Weights of a small GPT-style language model, trained from scratch on English Wikipedia: 26 layers, width 128.
Each number is 500 + 25 x the weight over its row's rms, rounded and kept within 0 to 999. Layers, rows and columns count from 0. Numbers have three digits each. The size before them is the row's rms in percent of the matrix's.

# layer 16 attention output (transposed), 128x128, rms 0.164, rows 95-116, columns 64-127
104:463497476517511516520527490457487460485489467496514503503521504497493497502521520538494493527489484513521526477489527446532540513543503511477481472512496470566522489495509490482518470507490492
100:537479522440541537516497476509518506502519490512571469492514483481470514519495507476518484489522493513501463478451505493556504486501499503534491511556514495515493507478499497511546543533484498
120:461486567524523475561499519474516500482482505513503460511489491494498505503483520519482461495487454500516499508472483502515492515488501556483481530515533474565495472515523504478474472484514499
098:467526478495500468509525486498450466517474502516530504506525516434473485511490542536511495508531497487546485553523468522441496491497547488511521511478504506545522537480515501463469491477468492
118:465554513492512495466543469548485477507502512506500525466504512479484477509485519470530483467497516530503477484525528481432488464506413497526499502508494507495490468461452483495477485551530536
102:515539499481505553478489470506493477520430500544520496529524475455483469518536513477514516525503513494500488484464472452512492510479403516493505502469476490561489527488483489500493553515501526
129:474479517476542539499500464505525450544518550526465517503487514483524484552475457529475510488504500527471504553485493495496488468530523518510484470526488515475490523459479434472528511497502515
120:483500511465483506540499496514537537560513508522492507524506539498471495514482515506485482456492528508487493492525490466495458484487493468490511439522527477461501510560529505509473520479527491
107:506479486469507475539433486474477510511441533476519494528533490516479455480492500509481460533488443485535469470503484465484492486491515465559497507515454478497501498470518507529477493500490479
098:519506459491527529554505483489514512494526489488478510516486508505497498462453532501522558477534478514487491498493487498503476504502504485493518508519488522464493482534472585556537428493491493
117:488491465480473545515499503511509481481497531525484463518521522501489514545526501491518501510459504521502486513497501534563468508554511523497480510519465492498490498517495480519538489516489475
106:510470502489461497495526530464511510550488488512473527527512501473535489497485491487510551513518511528532508510492499549514499484509521520505515501517480439502474490541555501510475537548518520
118:486469525466498507471511503500481508537523472491521512522517523510499491487504451483525477556527489519483500506521491525550496490562500528491499535526517497478512492520527543504504520506524488
109:531478494493509495534502476494533522496518510547457485555492472546499490519479508465512534505511562476501490555464490470489531500486528463534498521547509536480496508499512509539492452503484493
119:494480491504500538518485491464494509495511473462497512496486498512472469506480476485434524497525498512517430449528517516473527486496438472523515489466457503480500516455510512519526500503556506
111:501468531501532486469508532501522543525525516495495544500473508527521489511504514512494485483488515523518521460503489544466441517508496482518486466489475513492502497480503519484474544534497518
102:527545518456503470472524478492477494487506476525476496498508463512460513450488491525531479488504458497475527473529511494485506520478449463519502543530465507524495487501507528477529544486501500
105:501526457512505457486534492491486517505462497468504494455478470495519531479460535488504509490479461490559496479532534474482525513473512499529534505490498527503529509512456543510502482455488511
109:499520460499473486532519472528485471495470512475472514470526449520509483535511499470509551485425490488567468516517487494507512484502501519506558466478500490531548478500488501504486514520516532
094:494481498542498498486513474513495435561510503529439498511471537468478468517469515471496505545477542504488535520483496490489514509502508489555485488551512492545545529522488498483517505493520442
107:454499509450483498512488486575519543519467536481524474446483456485499523545491492506483490537479490464496526478501496531506475503496462504481533494449515506532543535499493523502524528518515474
115:493506504523509537528502505459532517503497502540474482537509520498462515481485410516514499475496554499490515513467487506542460478475470481532502482507518474527533484495483463530526480504454461
# layer 16 attention value, 128x128, rms 0.137, rows 96-116, columns 64-127
092:503520461480517469488527547546505514518501516470497463548505509508535507486504486483462526479493544494497529490526518530502511531500506490441539545482458511477528503517499453506535499464492526
111:541525467516489447468516497504493534485499480475457563497494507530495499510495479489516541496492505512503454511473477508455537505483465469526473501527518549496517469513499502494500526481480460
097:492492505505468517483496497497525482505522530518517515535487499533514480521505505467515454516487536493509483538495482531485519503481520495478530512484542483504488554473486492534462482505511535
110:514483464500511513508510501480502476513478480492515508476468550478512501513532487512506478528495521494531514483519502512496507477499524469463530497422524480537505508487510547537488511489487525
095:487475536485522518463523489518503439492476499465493496508474476533531461473482522493489460475510491523502465517515511499486523475463536489480513534458524483487504482502504510528480470458462512
116:536490453502540502500519519518501534505482466525530497526494507474527518501527537502519494526492529511512532502532477532516513505504494510511512530505503522513522538502596504532488456492439488
112:512501500538475442476490501480488489438533515473488485497461485506495497543497480527512528551530481495508515474524506558503511472499465534524510502522517531509477495495506515435509444494486556
099:502526537454501506532527458528480468484518474436453504510497474502512476487499473477488473483504521494497504518508520537488491507511543544520503448495554525501462499520508476483540503525526487
093:458514545444490487474494502497517503468529499566456487486515511507509532471510484534545491526513475503494482502509473552479536489482501449470526478559487523516478493511536436469504526498534493
105:533567510481539484483514584496487486478536478474487518526489471489515520509506501506522511523556487543490521468517481467482525498513529516461505520522505497511503527490495497485493510543501538
097:492488489556482500478492511476484465484516491496515533488501493532453476462474526526451505528506475490484481503461504509524478527516451488510473524446529515489531514525511504504497539505474514
100:505524498472446475527512507469523491465492497472481484522544447476455483499473493515500498429487522468484468497506482531555464498498468473451472485466534500521501496463513494446521512524518472
101:521528489476510477478480512482513481550492521482481495480479507484529510488526475488487467477505432499452572476504471530499530520517511467492465493491490497503472470517497455517492453480521489
107:509440491476486454532474498523478479531491515511478478514528540461506506458489508566527465480452495495540506528510464472543510486490511495501518518504547544511480507497472497479503515458457537
106:489505512480496516534480499520463486462483425489541499495493529515485556507537474535484500505503490460480476488516516461494503470480475512490475482500468519539491514494450489506489474527485519
098:505507518490495491497510484482497544508491503470511524464506531485508495507487499487478480443485529490472454487472533560488498514489508512472511471491550495565525540517481510493501532517490551
099:485515528495496538507468507521504486539502518522500515473539539489465491498539489503521507570476564463521535535481504541481474551489481471492465477505554495489515502500493514507448539460508493
103:496529506468562571512462503508493581495516455496514489496506504465518503486511524494490510537523483476504509531478505542481507489484494484484492527464519510508476458497492498497478529530489499
085:513506471514478506476482518510500493507464494496535555565487476517507511542566506504488483458506491513502524538501495477528501500507500516461469474469523465509517486509511502517497437499482506
103:520515483528545534499515504513492492513472454514472483471530502480510441483524504526483523529478527496532530528467533516499487492505508519523441511521479469472468491507493530465440516472483499
100:541501473501499471482488509574490503495470498517499483519502504493515482501470531473465507487508442535485546505504541504528484524512444489518468506497513496503505480545514523445498470520510455